python train.py --intermediate_size=768 --norm="rmsnorm" --norm_eps=1e-06 --tie_word_embeddings=false --init="uniform" --warmup_steps=39 --decay_fraction=1.0
Each number is 128 + 24 x the weight over its row's rms, rounded and kept within 0 to 255. Layers, rows and columns count from 0. Numbers have three digits each. The size before them is the row's rms in percent of the matrix's.

# o: layer 9 attention output (transposed), 192x192, rms 0.221, rows 131-166, columns 0-191
# v: layer 9 attention value, 192x192, rms 0.136, rows 132-167, columns 0-191
o131 102:111139099120132144134114116120116117168107102122109113111169143180137146153121162085125119113106111099120110157144124114161107126135133088125128118136128104138102170122154148125181154150164156123115179110087116173092163133165122106130173132081119138119133106134141146122154121132124139100103129135155152139129158093115128146116132132136139116120080101084118155095148142128093081179141134107146136165082130151168166127127132134126176126142082081122140108102138145176142159089085088145103095065105142145152125108106095157131102110129143136108151140136100145110104106141155117139
v132 103:115115110117177153139125130128097137079137125125099091149136123088128145106122130139175139143125146128110123180151137084118139181110163184117130131134143096195144136102112128132131092167118105143117131158132129164109125061101129112140078144108121141117112079138078134123153171103184153135111085138135098121107141152117121126115084122087118143187109069129111152109141113132146154125144148128097151111116110127142137112150140124135158129142118146152121123114120114124134096130126116122158097101164150128133115148109080122156119135180120103137132115159161113132150124058130130118
o132 107:125199132145102104136064147138145162110113091102127172106141146147116128155132095174131156104109104136133115101129168120120122142121091078122105105133107141078123104106133087121113113145127200118087110128148107119137115139146119118127098154158146119073143142158093165143112154097114112122129120131109142100152143096130102125130131158111113177112102121139097121140088119081131140128119145162137129146149122124154104105125144150116136128155164119117145105144125132173107143124132157167092114148135151135115158117133163072162142108123092130159143123131143158116094161187148153165
v133 098:079139138146155165141131126117100171136154125089150127133131147109146141088126100078161150121109113126146102128160127198114099119142128101124137120101115127112115122129144083131130152129123100186090123162111109140129139114127118126128156116109122134092095147097102117133134161135110106138138096105067120138102131144172119167155124103085146111100110102110107114162105146134079165135117110132113125134105131153114160118159134145128121150094089106082109113138122132134101126118151115131170094147151164111117100152123137142180175109175075093147121175134122107166121131100080109140
o133 095:141128067161109093125129146153095078116137141143110164138123115132107127179157132175145121158130147099141163109135130093091118146100121167138136129156139113087129116101143126106132089154137134091098177124130122141126092157145121170139132128104123143112147091133103111156114140085079158149150145126112147111137106120111098119143155118142129127072109117117136111122171120064109122116112111078127181133100106161136093125131144119084143118145132107135136109129149135117105146128161125116101171103108091139090134086155125089132080164119098123132128116151148191093154133127127149138
v134 102:129118118167111123072110107112144146106106196133145100122115125150135155130113176173103147117139130136079132083170133125140101157088122132153143128084123126123113140143107152144123111107174133155131149122131125144084139143135156128130131108117160118145115217103117189154129094130152119154091120130119119114145123133114129114161163086111126134120151119150107093139148122090095160122141197142127147128149144101154085136140138118132099156143122156147088157088136114157157101149159089133129115115135100147125172141118130123069119144150168140125171121130094136117119128147139133120
o134 095:118112131131147101179159168110144130120149061148111144124163145131176100109205122127137125142104152089092131144122098112140110131125145157108166137134109128133114143120174105121146136127096121111135130133159146125133129107121129131137136118115112137154088125113117120112118144126148147113182100136091136133130139115132094137088109163124128138115122117096117129130120135167131103168127131109108109160096106134116148126098110145134170103120147112128122095149129104090072132130095139167150099183095171149111088160103165106216117067155106126100158151121105119127121127128124146174
v135 115:137143144164125126121105116122168162109086115133139149085106153096120165117136089097148135156114149102151111112150143151088111149121112103131158164122138136110126151144136127191130122117107146123103136134140116159150115201098119150146132138116131112129172147120144114138181138120121111110123123142131174106110090124118123096092149127131108158091117081143157127103146123123123120161131107164089169136117106136102064109098116126131139141163096094110112177118159167146160121138105158126174139132155146142105122124123114177176113120169166137123104093143118132110153182116110117085
o135 107:122093115097121130103134101149081091125126126139129106121086139145150140140134126137116137132102135136123125111091090096114142100200096174125118117107138104154132108131145111129122098131199122138095132118122151106136125144118195130145137124152123119097098082143127138098107140082115160184132143120095087080147153115133131157117128139133157186153160143124087137117134091108123108116140088143185125127120153120144173134130154146179130127130117127170133135130135080155102153142158130124108149192127145133131114127147124119121102157104145120162096175123136146137112109110125128181
v136 094:142140138121095128088097159143129092138091113124138144150138141131097104122130083127131125126117134129157144130129166165140079166108073076115135121186146126152106146103148131140101158123167142126140124176102146102173123108115128123111129130134099133126140117112134147102138119153100159096146139169104139126117126131136185112151140109099145074121122148113150122103164173092129102110101145154154164142100102110121134097142107121103187165097167185128141102130129149128154150132140158114128092134146131123064111138154127141163123163127093104100104146130094110094116157143171110128
o136 090:126131127116097124108127101092172154126131145146163127119129163152125177134113128172121130143122105143114144105145099085138136091105146139157121096168136147128139147181137122155104079163079137134115119124102103126114140147101145140138143138132149111107100097114108125167161130104120123136145115104126121140109122133119115099128125140153130048173170107118128172132147101150130128100126106067118091114120129105124175188145115124110112169163119091087148102108187098166121113140123113117133127105120121144160144082136138135108101120163135147157131081145159166144091117147093140150
v137 101:125123158130069116113130152144148105090134102084156193098090090093126115150157116105129141099178160111062102119121102134116105099118095133085106145153136128134115118132152129146115171119122150105169146104139149112087117119121145118144136137160118110105132113114137132140123129132148130110110093134137124103145136196146141115168148160133207133105101095124146134091156124136141135121114141095099174128121146129135107117173131130111124095118102149160115112150146145104131089131110123116126097114177144134134151142142132140124124086152089079132149138090133137168143157090112087134
o137 096:134130100124156119131127131149120094127113102106106136140109178138147138134124158130120130131088097123145191106169149096101132117121136149130157104102142122147166138107124151115151099135096133115099122167102118171157081130095085154122150139104163124174103128158100109139140144114109135126140124127128090137100123104088156155121157087096134189174112109112112157154106133107111097122111123186086113135146145138096162159134134138122103161136124114128155164085096161108119138122136159153106126128081127136085117145144160150139081191099147119142140147134126132097158080115140143144
v138 102:141113088135141187134138145158123165133080096099086166120121080142118142097122174165141181170124144119137110136119150154116139128119102132147128131129110121150183102142084112125136156094130090098106155140159101096104126148153102142121101131118129111160161086114121098120154109162119123100108120123130156122095159154128086137137085099155119110122128114109122132160131096169132138128126115108136117167160103118119140120102135129181115133122091138143086175113099104134165111162115110177114099078113119153155125109128118152146151140102136079128075110116141099103116130134106125103
o138 096:123162158116163127078084114141074087149136161131146074139111166108146141126174118155166141124131100106110118144137106162142124144142119123118062149102144168110089141095096133163089133138142127113108107098141141170135133127129128151167108139149149103147150115143114124139109117155128096112122126124134120189156126134116110115145176164122154095116135124145178124150143104133125123099157150129140109105095114074124101140173111115137119137149131142141097109169158131140103178114141145116125154167136122139133118127147131092118127131087124090127202086130116153101117169152142111117
v139 108:161103098074162152103162137129149109142123130109116120111116123107156125137163132100120119154171132112163112135134143138126100161164109166169126135152091091106121132122111125169097116142095113170137167167083085135167115108132151112126144152166123126157112104112132086145131095178118127130114172134070065119156137113151130081150171127106136113123099155121091170131117108115116127142117151127144117139134134084147092144120170146137131132139147134106135167142119138108126093095084088127137134122110134164114112124127122144151127181158109115129152108134149115122137169153064136132
o139 102:118126199128163151123121147136157149153109103160142150130121133147146143149143127108123135102127133125123142115162074139132145134125162144123091115140142183132115122115113157129128109146117137097133125075149161116122132117128150152114119148075138151166161138115153146120082141110052107095112100134143140145101059122083125181127116098167090146125137111165137121160140124118108141132121096160121154121112089140078160139122135113125153127127098124155096104122135061106134116146134172165135129079178116106125157112144164146152127118112159119127137169140094139116113109134116099144
v140 111:156117114115109109114130148122115140122141148112124146094135106136111142088102128156161132196145088137112098103157176122173161140159128148091109147142158087159126159097136174135094118145135148135090112158119124094138118129127106095114099180158130104124120133133102121139141089186142132125101166123156119140151125148081171157138144100130112119173122144108139133124120140133146148103111175152167135191104080149157144130115130154114116085107101097113108138120161128122159111123094137131114149108100125071138132111094159153127127119065105132108115111137116139126084151117133149141
o140 105:147167196145120143121096138118108161153105102162119159157157184150176162107112156119168145105139141141128132123095103162134077161079176076111158114093095128140133133112099125147154129097147162078125085120121153146100131101153192157094096132124108138127147135143148105136099135099117108133148134143136091153114125151128132129133170144127124120145101137146124105120118161118148155119096104126124120132132125134101085137125171135163117179137135144126099141117111131151140174121121122117100136128142102189128075154118117125117151151152152138143122110123119119155129144112084125096
v141 092:098099130146180082089113105118105128140108102121143112115163141153120104139111102092119102142097117124133113133106078153129134183143099135115119157160140124154138131132120167151158147103128142163083116123159137148139130143140135119158155135078148103146123137095137096150123113103123158080084116121108154085136134128128122180130138111068139161100120156133147129080109109084133176099106140126142132139141164109141115160142128090072109122143119154112131129141142122107148130139097153115099128135116096121081113127136145120108098108149096104126127140148177127154126167188094090170
o141 090:104085134131089121118145176168135141149170129115107158130118135141144161149125142110135136125128093126127155118138121131106062149157124140122140121133094168145162097080149141108143088145144093135142124128113190106138140135111127144078136125140112073114129117114169146146122167156159127138096160143155113156105091096114099130145115184134110130154122135116080168130157130164124106123117114090103109147079095146128102190125169132146148086136134112121134120125136115132115167151198125117137139113120147128137120155138061119128112138131109148113089133116124127095109094111162142122
v142 109:118153136086141142146147146079139087117133117120147156079117141164105134101096116138121103125173143113120115166077083141135087129150141126150096052151114102115126128115129112143117111107113136094096112156103181134150106095125120149120109122160114115097109134184142140129150138120146159110077142140147124111139137113161146145131146108119131137110151133113156114117132121154072146074101100152118126110115155071127136109122148136057126112115126104124145097121133158136088136082160158083117076166138179159139133144125081152115113152111108119130125124121115111146116125127121129140
o142 112:112127128140090129133122155137139172117152127112130123165139092131133136137140126177126135140089106136128109078173153119117065118095088114126167167113146145102145139143147159155138081135105121125119131099108136110166102134148171107118185115114135149109125089105112155141143120138124130136153114124119147130122121139092174110150089109146096214178104110184121133149096153079141116153123140116128140112170144161123127119085130108149136162127159137117134117114120110123144144129099112122147159099103096090116107088116127173150148148146156121151145155146142160107162156105134109163
v143 113:113139140084112140124144117137119156111117115126129153181123100119127072112101117111093088146122118139143118127104066103140143091068124134102140107105075106105134162140120097097117127132196127107172127137158141137133108110145129153136142141094116140109098118141153117118128151162126135135118140130155131162085125107156142110150140158134112136130155150122146168088142111134106119145154104146142108089136188175149095170153115107112162114118121133180181121119140136133124110149142128125131120146125123133115129120099134115131128126197092104106144158173118094115148127158183130189
o143 109:139154144150146122171133135125175151115130164128134152089154131121110156129121127173115110114108124120143105154120127126120140118148114140113151137141127120093108075122067148140130124131129125146110145145127108134124123133124121109155170113117102109152175114096110117169173105112155117129095118112104128153104122121115143163094135110138093116184148116157107135157132089154088139157070170133101153132106080071147135071105136118108112135150143117073135104107140131146155110099162104102149119057102118117139167165136173147131122132087103116133161127095145103127145118128128115073
v144 104:148138119138163156072081142091137105074143160124189091137074105128138125130153098113153137109149159122151114146120129128108132121121138122164107123082172137111128140146057124142137112141085148132147128130160172095098091141143107103076127154139103168149125104140129109138144135134124071157132147101099144136133123143141136106121139121124143150132118162111113121149135106133169136110131132128144106149097090129159092117126129139123146153152135108121116144117156152132137114132158076117151139125141121088132138112144091157135165110129104164158148100177097111122055114138128093176
o144 101:138108130119129106169159118113117104166102142110095163167143156135124131142121135122148132141118138135143102132115090130164118170108142111111155147127156101112082127115161144124185144150156130120104105124128082120108110108116163104127083120107163135121103132114127145181126070111095133098158083135140147102175148099134087162186128154122136186164137101143119166108128153131074105160122146135128057103175146105144109087119159126089113109141132111143135134135139097105141141107116171156124126127150110151127125111147128169111109098113132144150118116151158131143165157139130106110
v145 110:081130135152145111145166134150148140140153104151141144126094077108134106119136158122134129121090162109135104156141092155139106122074095143143167130115086181106134149135130140154086102144124106094158158131089114079187148133121120141081128102150178082146152168133084123170120113096136134090156119142159128121139117125125130145076138145129120141125110137073105135167145125140079098135117122140152144117116170153115148091154121141118119158141135161133106121098097113081161135098126136135149121116137165125135128103165162143136156093135078126126122141108111119120166128120139143106
o145 102:168133151117110132140117166123133086116147124110129132119132102107107078092081134117108140134164123129121127090159132116146153090154141144104085136106142159120114125158126121122157128125099119164136129156122114123132114125171153095188162136101135173137117060061131147096125144142088122148155129121075130084114154140131154146110107100126126079127149114158155121129123131087111137115098122116095146113115138134117099144145141130114175128128058123123131142144164129154141107151187127163146108092129136136100122152122151084124098126128179120100123134153153132142117122139128195129
v146 118:159076183175136094103066093105139132100109114114125102122094120134135103113107164117142146145127128112147180099135170095155165108151126128121153109148073160080087157118126110109110128134112140142141132090106150152123137112149130086120120133132126110076183139171126126136172140125143132177144159123136130127108153153109114134155111106088183151153147098151121116151124132085104125112146170130132122128108087157136112144125136138129102125127133119152142075121135126134165145169160130150144122131107130101132129108138144071099110151136147117115169146132143115168121096104106156128
o146 109:119107104095151125166162133114101132146135155109098116149158152101121106124108125120108089134124091114133089161130142123131137112138140131089117155133146091110138148164145145145120078154165150109134127142120127139133158186160077136083126124139055147202106171098128118104145147160153126107188104152079136112170121126127126134084126137148116103096128129101114137107112168146120123131086102137119155164145140120117131073132130136120127107132151139100127164101149172131115119136113128123100095156113125184108135121109106111167191135127104156146149121101139124149147118136128122106
v147 099:123099124140121121162135145108104151139104151128170145156093147134105120157117130105138150106109178099154116137144095104074112141139140119149147096117126073164160086115120121188166142117099127148121149137146127140125163132140125143102149123178140098097120125139082142128098107166137132165130117119122133149140121118118117144120096107136118160091168126154116126166097106103130186148159189094143135103160082159127098137089122129169123142144154141125098136124181110115089102161118147110177115100111122121114110130119139126126080172119114163130133151128116126084129139133138097173
o147 094:151142168141120127117123147141097128110154105136111117129120116144108100108171115139105154127137074102102120145104137119100119159148114190129109137105125149063113114119114099115135142090160115128110120137141139080118130113099144103121147083127150113191129133152135109163120114109162164168153116165152110134166122149130108082125155140104096162151150161114107146104101146123110130115124158120154143145098159102105176146114133148090155082137141142087143126175132107164151157140124170164110119133136097116163152102142151088160123132146155102121145117154100148169159140161164147099
v148 110:118126133099099128111127147138124090121141134119146113083144164141102120123108133113139149087109157136133119146124140112116123134113129110159131136204177066125154127152093135102122141151137113118121144111143156099159084119154123125126143113154129144168092135111106148100079101147109103162107158141151139103072128105095149128152178144145162156120118142112136118145135114120103101104110129122075129121146174129123108113122123158119111082160173125104119113172116089144114101117125119113191103093170134101148097139179116123103125144108143156099145183114104152118113139109174151110
o148 106:171118148119150135153143094150152146141128166127143134151103117128141129140120108101117120129135050128131127136119114116112103128105167137150178144105111133142080161095151126159139146098079139135153142135130092153096156129099145090138123160089117116074083125125153109144185178127149143176114122117084102178165133154138117152114102102110114122123141109115141105111117183147147133135166119141146136123089132160135137145138142118113152163113070092117148097105116117149101125114091155154117156096106103118144142132112166141125122134125133116175146120133112135139158118184100084140
v149 107:130137175119087093137164131117085119134103134123110109120158166157141112111112154137129166103134120139101110119116147146096162176136136125147171135099154089150123124128092133149117167110146101098166147149126160101137099114131081147121117130124157124097118122140135127141125104145152153153168134148106142136128147135147140135136105093128068165123162186074096120127160111131137155167138179073138144119116161148130167156130162142162109119134165117150164169153113133126107140103105128117132113099085141104091130099130149130110071143124134120131134113143101125156175119138119069116
o149 106:125128119126160101107147142116108162091138137160088133116152119112129141117176112111115095088152073130134145149134104119165122137121132066151121134128080149108140152131136091158109152088125114096140111103119138127162187122143183126149132111129151123128095115113100145153096116077128123131116108135121109138099103174130108118125138113084128118163130120135160140163117141169144167068129121139089103138129105116139100115093132132081151120139131158108102107113139152139156112153070145153148162099136093169118145206160105160096124116107134120106125162132140136140095142141126125144
v150 115:134162140172122118137126094080177133089153181136122128105115156158135163160109102139092108096116127163128106091146110145144175114176147112127113126126094094126116123155131119136122113169120147101121116104183136124133160137127135111110136158094124145148154102080106175142129148148106110154149144133125105114123135111127170129137133105148112122099132086132124136091151136144137138140146144125153106135089104152148122157126125105167108131118161142127097136113150129149139127087110140128115136110169162037140120121136132180144113094074162130128103111133163101174106151169119091118
o150 115:133094142115124178126139117103115126128132119125097093120127108135155134173149106110126159139125113140156103137079144099129115133134116125140163157112161098140147103095130084134138137113126145127145128124116187097139121127111137119096149101155110094127115158147174131102152151095107125133124141116084140109166142132158090134125142156150129080157129129092160123137126116084095129117132115110127117158163123146094096141099148097123112141105151167156125153139097146103092133136103155109171111224096141158129179146176133134102074135160115141121113148123164122138152104125189123117
v151 099:146096160143132094113152105127095131128132133080142151104110122123117186175154115132163129139137145120121158151171148110112138115137143150129140072131122117134120118131112144106134134174106140158090059105134161161115126142134130087124138119142098127170151087183144155132117153087090132153138161078127162104166121107106144104137126143145116126106168104103103135147150113107128111135119186165140104180114107132133083143136171124127118133119121162173147153131102108153131140145120113113134129111110144069145128120149122160106123099093163142182174108149131112119154107104127123136
o151 099:135082142094112183153104175143139116125109145143069112131127124123124096110127128118117129150122107108153076120118106111172132172119115112117091141134134109115131094073131109180122134174138115118169109157116128107141081102133104140093126137154076150158103189131149099134095093110148131108136066157125092143113138129148095146146144181122147099121138126120169135137092115151109163136151094121130094119133159128109130174144087105167145109131142120109107144137113138132143120152106146163121149139141134184116126146132142089150154123140111130149096148126138139131146166144173119152
v152 110:112167082163102149145174156157079139119096112120135173135115122155124098115146113126091092138167149119112141153122155118134130133140102174154158143138120150137117142189145133121144139107107132104100105146119185167103168140141118131156089131128115133153123155142102155120126130152108127121118099082146097132104111087147107153090087131136183168119120142178155170154098104132141114127131122155133124123120173105077171151157144130121113124161126126126141140086146099103131106123163120130123168161099141133104140135103094128120166133142120149119181108129108104147158113088133098134
o152 100:118116128130119115132095116118120158177133119134113118095126149130103115147113154140175125150087151142131099125120096117125126097083157118097117142127131140155145140126128111143067117138161088155150130102129114099131107123153130139111121106122134155122118095158144129143146141105131109142097130165131145109154152117101120132143125119117162211136168105156123128127113157189125114147137133143098158156111109143179139110129128108141137130094159139119147169130147164177181152162146120082140108102140144160160149097136169117173082133132136090133110129150078147077090091165129176124
v153 104:183141131097141134085090140129098129125135135134097102159147084091093114111120109129173138087169180150128103098136133143180132122115100152087096119150099136157097094142131156102145142131073135141126067122141191128155146102094096090142173132125087162079074111144136107164089122133142134108125150132110120139118147109121113169148113140139154127106140108111152130111109115137195110128142135139096127133099148172128113131132098128116130119111142122144114105109113127163126121120143113116139090129119144110149120129169147109108136155159182110154166140106138137136149125115106136138
o153 104:097167128125158171157124085154115101145140096156136159113109142130128138121122141148098117131088083122138145167101132104107124169095091095140150125153157093148122141125151132147138142133133119107117177158132120154175156138133103134106090134136135087093161166155137116126162122186091118134127093128160100155144096139157142079144154105126108087153154142164142121083122139111108124128125154156122146203179085150126137163141149131153122127147122155100130135132103153064143140146130123136115155105155105114124116160133131121189133143140116143134103118114148135141110108120087103141
v154 107:120162110112119105144134124136120086133113124115125144162154151117137115162072118115098109108143132081131164152125151150142129149108139115181130138146139114159130146107185159114178119167108150089140135152132108126187109134150097125122195118143115183105109127108116127158143106124111122144132121124168145105176182110137100135120106126123149123111101142123140132147175124149083117105112090126112132159113160151131162172116097163155147167092146097135141122100119143078145128107117100121129130155145158133152141136131125165120113135143101145150139150128051105135085147091121128150
o154 100:150135146141132150109127122095127148133142165152098150083114076103126090111150069158162115116095167180103111092163103095123138132142152089115143125142138121108102164158083144141133116126151083159099161121141126130104104134107138081123114100132153102096082114163129151115114106120098118135115141055115120137118133116129186126148116154085110122189142129130102132086135181126130111159135131128104150114109133107123101137114135097086151082122124146108135100128119114143127114174158151142125127107127154145090102106140121136137125142108126134126097143167138158166155161143101113138
v155 103:112132123108164126110122127154091141136094141124097118148178126117089118109125092104153120107139096085108125127137124172146141116072136127116153116131106115132161107123148113138118129139122122159093130145163130136119139133107102132161120143152074153132141150071117124159137130116117188102157089139086078167138173091132123145184107142100159110134108143144162110145121127146116129108136088156130141102108162167113163117134169110134150181137104139127092102122089175115123122122147118139150143158131142158093144103141137115167111112075116146160148092075147111119142120146170118144
o155 100:133135117155124121128084120128129142144155114104136147113092145146142131135120161172137103134149125146152153173113143093104112103133101099111114128129132124100138155106157131126107101139149144153140151160130137115111098109176115134107104106101121116127106107176128131120130186115100151152107167100171119091071095130104146143141143099113140090140145114189094110165175065106080139163151160069129108143089104143127130122144117127116107132121130122100149149149136114135156130147106121127105149107155143089154127194091156136182130140145122107109145117166120175125114136120118160097
v156 109:141146110145102141122129125111089112102141118125085148149108086135124087119110083131146119160148166130079131106121133105179094101108150140129131074136156135148106114139138095125113150139130129150120125153148128125141110142137123124129124132126130165132099126133102095125137130094128116142113099097125113113099130135126112120125134180069123141124158077130089131151106106151131168090117174115164153146133120116163121167144048155158115133114108115151132153169117120118116142124132112141144062135095096132110084148181088107091115095147170132116157126151150069171158115143129128149
o156 106:084147091113153135158114137162159161133093154114167135138164147098111105119146154092121140140117140104146105102097126176130148149114124073117131121131118139160156134101038118101175135111149154093103123124129146140117160154123088138145125123129119136120114123115099104122081151145110125082123122192114131137142139089108134119161132137131102169142133145156139164100144124093118103156121142130098117112149115132114138123155130154073145117113162190114132145103112128109110108116102094116088166133114136134142122170119138097174126135138093122171138167144123113116134100122145144072
v157 104:113087141123123138123121123131106108176189161116113122094130110142155135132169150162150122123108153134105139126132133140151136143121123126141168134088141149157105181149113085105101153133095107118123128108125117130157173107169165095145131120119109083176146136112162120127099199137121128141119172140112131145124107128143122153100116087124162123118148132142129158129130092093095144138142159124071101115165119144115200117156155135142114124130164112137120113109080087115095068122170128130088116150112164112129143108126115120132149116095159130156147103124098151146135176116119102125
o157 103:098139191114150133122200153168143115109165098121181107145161136120108127070087106115136099122160099145123129150157146089119129097093143089097121130119144125171147106109139127128122155126135068132136132107115096119140115134111126124143086150101110160134100146133113109131121105092103128121126140126106090116105113106081102100132075148129107115079130093149152102110143169132145125141161092098133132175085158115131059142090144082130137118095114129125113134120144148102152137129088146130102127124124072134100168130141131092147135125137118121092122126129120149134131136107120124146
v158 111:096127119165153133108112125163129139142154153149090110095144122132119146137128142100105084119113170125156144147120110166075108121142134106161092099161129107147112136133114142151157122154106127101168152110147148150105143161138140154118166132113150107105104131130097139109145144134149096091177118117123127124089104118086116126169122124152170150113119175148121130112151138126144162084119138130160150118112110117150108126116100141129137094144114150136149155122148153199181111100100098145106109088114142111111115128051139158116109136143135167106117094100192133173141139133114174132
o158 103:130117110124153121154135116115117162082107126136133143105087152130150132172131109108157187139141112186104124096130166130132171112150165119109138161102119168117160083135173096129145141128152172163140106109125165142126127090102124127090153138126154134133163157114166122133134140149131128135123124157138146107168169107173126162108113110105090146106102124134112129103113127112136105157153120131094133169140151149108147155167136122134137123102099122083119124132119088088098140144159116096143157172157121152154117176166120191123144142122155091099120162108114104096162138129124102110
v159 111:118093149101145110115099144137080155126114110148144112159150120153144100118111130116159101132161127134094132154156109107126120127129129103155122083106102129108126112101140087131159151117118120134103175150110120139124090174136128109083145080146122134143130111108152118128136163135117129136111113097117109154126104105117143109104123122115123156118082111125138133109112109168177123122067162127102082085153126131151164145157098123139156119128129116135101116155110116121073154120114163100106154185129108076077096116111178104103119098162086123160097101118087134141154119139066110133
o159 105:159168116164094133147128133140152126124146115097131149128108109085104125145161136109094123114143157090136109136131109099075130099129077126099112127092148113131154157138125161123145170134174136109104111115111110128120145084122101134123135159130112095142136111110089090105102101130138120090109125114164162133153093139119118117180155109112154190102157122128132132134149134116105127127184101111122137173117113130121111149110119140077153093114154136106127147105182099159127147180168067133112110073123119128131128075121094114127124128100121161114155133104144121136116147137142169173
v160 101:132130200135111100184127150129097148118100141111103180114165117173145112091107172141128112149110105149160117132152111099122152156127085107144139144130146132116119157101107121059105122118156070120130151124123137089113116120140090131108133117155139127107094123159150133155117148128111145117128101160101143125097178123159079133164094137151117098105085120129110095134139150120149111127146083125131121156121117119105139126182126154087113097121127120126099086113101139152092098094124133125159079118120137164148183118167111127098104150116128112146091111136128122121154106117147155126
o160 098:088104096125096087127092110135152113145148171122105107133166140114066146138177100117106132146148143126137143118124139124161107107101109135136115159097132148119145161143164151161135141089099102132109093106165140159141142142133112125147104159145114144135127144140121128135177126142117133126172127105145144130150077135145159119133126129108140063142099079158140073162110141143144155113117167105146149108095202137142123102079116131128146125098122112164152134162147118123147141129112130121124177098127139157116108159081145141140114154107111114145108171107148181146154131133123084157
v161 104:128139126153165130154163134134170115118130150165135095098125120129134144137158103126112149155134104086092130127126135161120129121122118137125122167172127122136142153120124181116084121137111180091146161154122089127155143098134085115101146108129115132118082104137116149093164108147134080098131075127122086109113110120119125110140143081140136146134156165156109131159082117139144148118134115153108148176163086111124088075097132133133094129140151104149132163134119114169108131108117130130144093103163154111144158149071133152130163123090135093071093126132145141123127109155172125157
o161 101:175105123153129155145109121135099138162119127161085122152089160137120100109140138145134115132120162153138139125127133150134129095131130101112128115115089147124105093118132083139116134136079175118117095082115151107133188172136179120127136159163147131124147086135152137134120139128073153128121104122156165135147153109106124143094132169111098088161103126103141095123149149152146092150167101128117105155127107114135182160106117122131127116148122153147140135138126122090136108111138127180137164164106104128125070123171170173114133097142168140165156118100101107096130138134097139091
v162 103:085133124099127106141090118104138152086095124156102183094144086057139122125132137139122092143111164163118111143092131121125123115150138136112137134125133118135186116084117150148122152123113150113113152103131121145153133116148120115131129137140105073171077100094124107106127114136148090088101150151135145118070096127105127144093123109190110161104141147112109124130113127122107160111179097129117151111142115124143144120167150153097108108069144121134158129118163133092132111135137108096125137090127142147127154140100176113141133120100153135160079115128116140152130124093148113183
o162 098:135148142135158157102202172153107127131170126126150133148126147145103164155100177126150144109153108124127115092138145146127123123102069137140120098079086132167105127175107132127175137131127098143144112109139131160111115061114141121095141150142157121127177105122116153201156132127090130141146124111110100118119131119125138145110182164087114152152089152146130099144098103120113077154102138166140180110100138107118134133128133117134148128139092108152113154155115138143130133124132105148180135148142132115152166149157128129105145133142133110124129172096125146126160140129114142092
v163 104:156120138158143070142148155132156129191132171113125166143149100141161092127148135121097151129155078098144132157152124144149172108160101119113124160132084111176138143141153142091106182157108136066123110190134105120116138150123127090113119141110111157104143109132153111135106077122114120100129103134114111107106134148116112090125107123157135143145103109106151138125149138159133130125148123139149133124128102096137116103130135150075072154159111150133100138153144151135157161156135142141120126125146132124164107130096201157143141137121162106121111117103170117108112124138090126170
o163 098:143110112155148148102071084157097145143136108127136105130120183113103159119109123107146132107121131117164141126112123108151128158146143129172103128098116134122143109143154129147137123102126153111128107059151144171120095177160120131136104138142154077174148137126114095122151133152133079129119116142147164134119147120121154142140144109094126085096121129151148147106121114105130105132105093122113105137169102145113122126117154093212155145119097126146143148152114072103096117134181107108106146174139137129121138158163125142136133108148132155161124098126112093129140164096186153095
v164 106:148077145122125120153139143128115142074121128148176129136105094174125143134127153098118100163160116170173179144138125070169133104117160117102135151112139139136124111112138125115145144110117081078143118126146122126120133128183131111130127121141137166101168129125128120131127103133164134104166146111131088137129184126137150095087087134099136120116116151126104126146103121152174113086128149118145111141075083176107189147131135130138148131109089112159109121177103120147122117168157103162133132112119142137122166135104129112103145109116094153136098114104141111134121151109135176171
o164 100:140170141097115091128118123135123085145114132089047131135178122135110126120134157111147177108134134101130098150149147150114151131142118123132158106097112147082101163117142098168130126161158161128124118141135153110118115142114112161097123121134125114148145173113135116139150127121126079084112107107154158123135168119125149114087168101138165084163135122144129119165085118119090123143140143145137178102185158102134106100135089123123121081114150103083102145125126097151138158092090131084083117125104123129120143152140102117149108177089106129152160128160145133143139136128129131114
v165 112:133126149161122118160099176124125122116156111182158141120160155123113099129089100160137141123125110113122113109145117135133164131105129127126156139114124137151122101158114151132171149090110141110168129140119151128124141113094106144114136143090145168089138102116125149085093113094112132115148108099091118163159119111121143110094093140129137151145145109152132147110161133097126058131117111147152036126150095121140093163132133171120127049095125099137128136143127117115144120085108100132142081163135118139128071120141106092101201129135133117159123140135113141141130111125118126118
o165 109:128119097095126136166141089157115119157118124122160098153158125126141131127155141111108146168149163136166125103121091120118137140082146085096121171111154091138131146150119110159106113148125126130071159122108088134121126158116140157105138105153087085155122164131169101119153122153132123147116150144168116114139178106159132113162126130140109155106078127100151118134119153132092120104150108146172176150169125148125066125111061119114127150129123147135098111128089106177151134134162138144125160087079135100137143137150153136129092104127112155115144117120128106103117130171133105104
v166 110:090119101091100140130143132149089120125146144151089131164156128082104115172111125179145119142088138128097152124131136136150105131092124179133086140110110133099121111154116144132162136102119129098096092114086122196114103146137127102132163113089147136117139123163131121118119142104120112135124134120106117114078143099118110122136109132167116118111134112105147125085111119114149110164154131123117162128101104160134157091161084124117091175142109102106119135179144118105151131157147158126162091078189121118141176132154159113140129116129135161148142099119155120143134089150136138065
o166 107:128108120159123155146140113127117129096143160106140183115134146134103130109121110131097160150168188101107139083105090100118110119124074134115124118166172130144104130101122122118147161121133140160111163171112135161125120149127117133148105125139158115090094105091100145172152148143134137143127120125126128122108155126141124149131167132104121090077146153146107163097121143120078126091082123175124158124147141129149097138136138170147141106121133150123092129115127172089148108153091107085132145189117132105131097147165123114158152103164118101123152090095109064119105121125141154141
v167 102:131114162152104136099149115113099128150093137095157105119174193100148121100137150157134097150139090100144109078125138132155126150157130159141101072167132092122116110130104120137122108137148155168162159104123121102122135122129159121102125143086152129108130112086128125121122116065127164068138148168146159129174124179181132145111163124117125124110128136091136107148123140149152152112137161132147160124151079142135151172156108168081152108131135114149124118097095177131156140106114102145128106100128135096139131118115109168111141087152113134147108131100120124129136143142132153148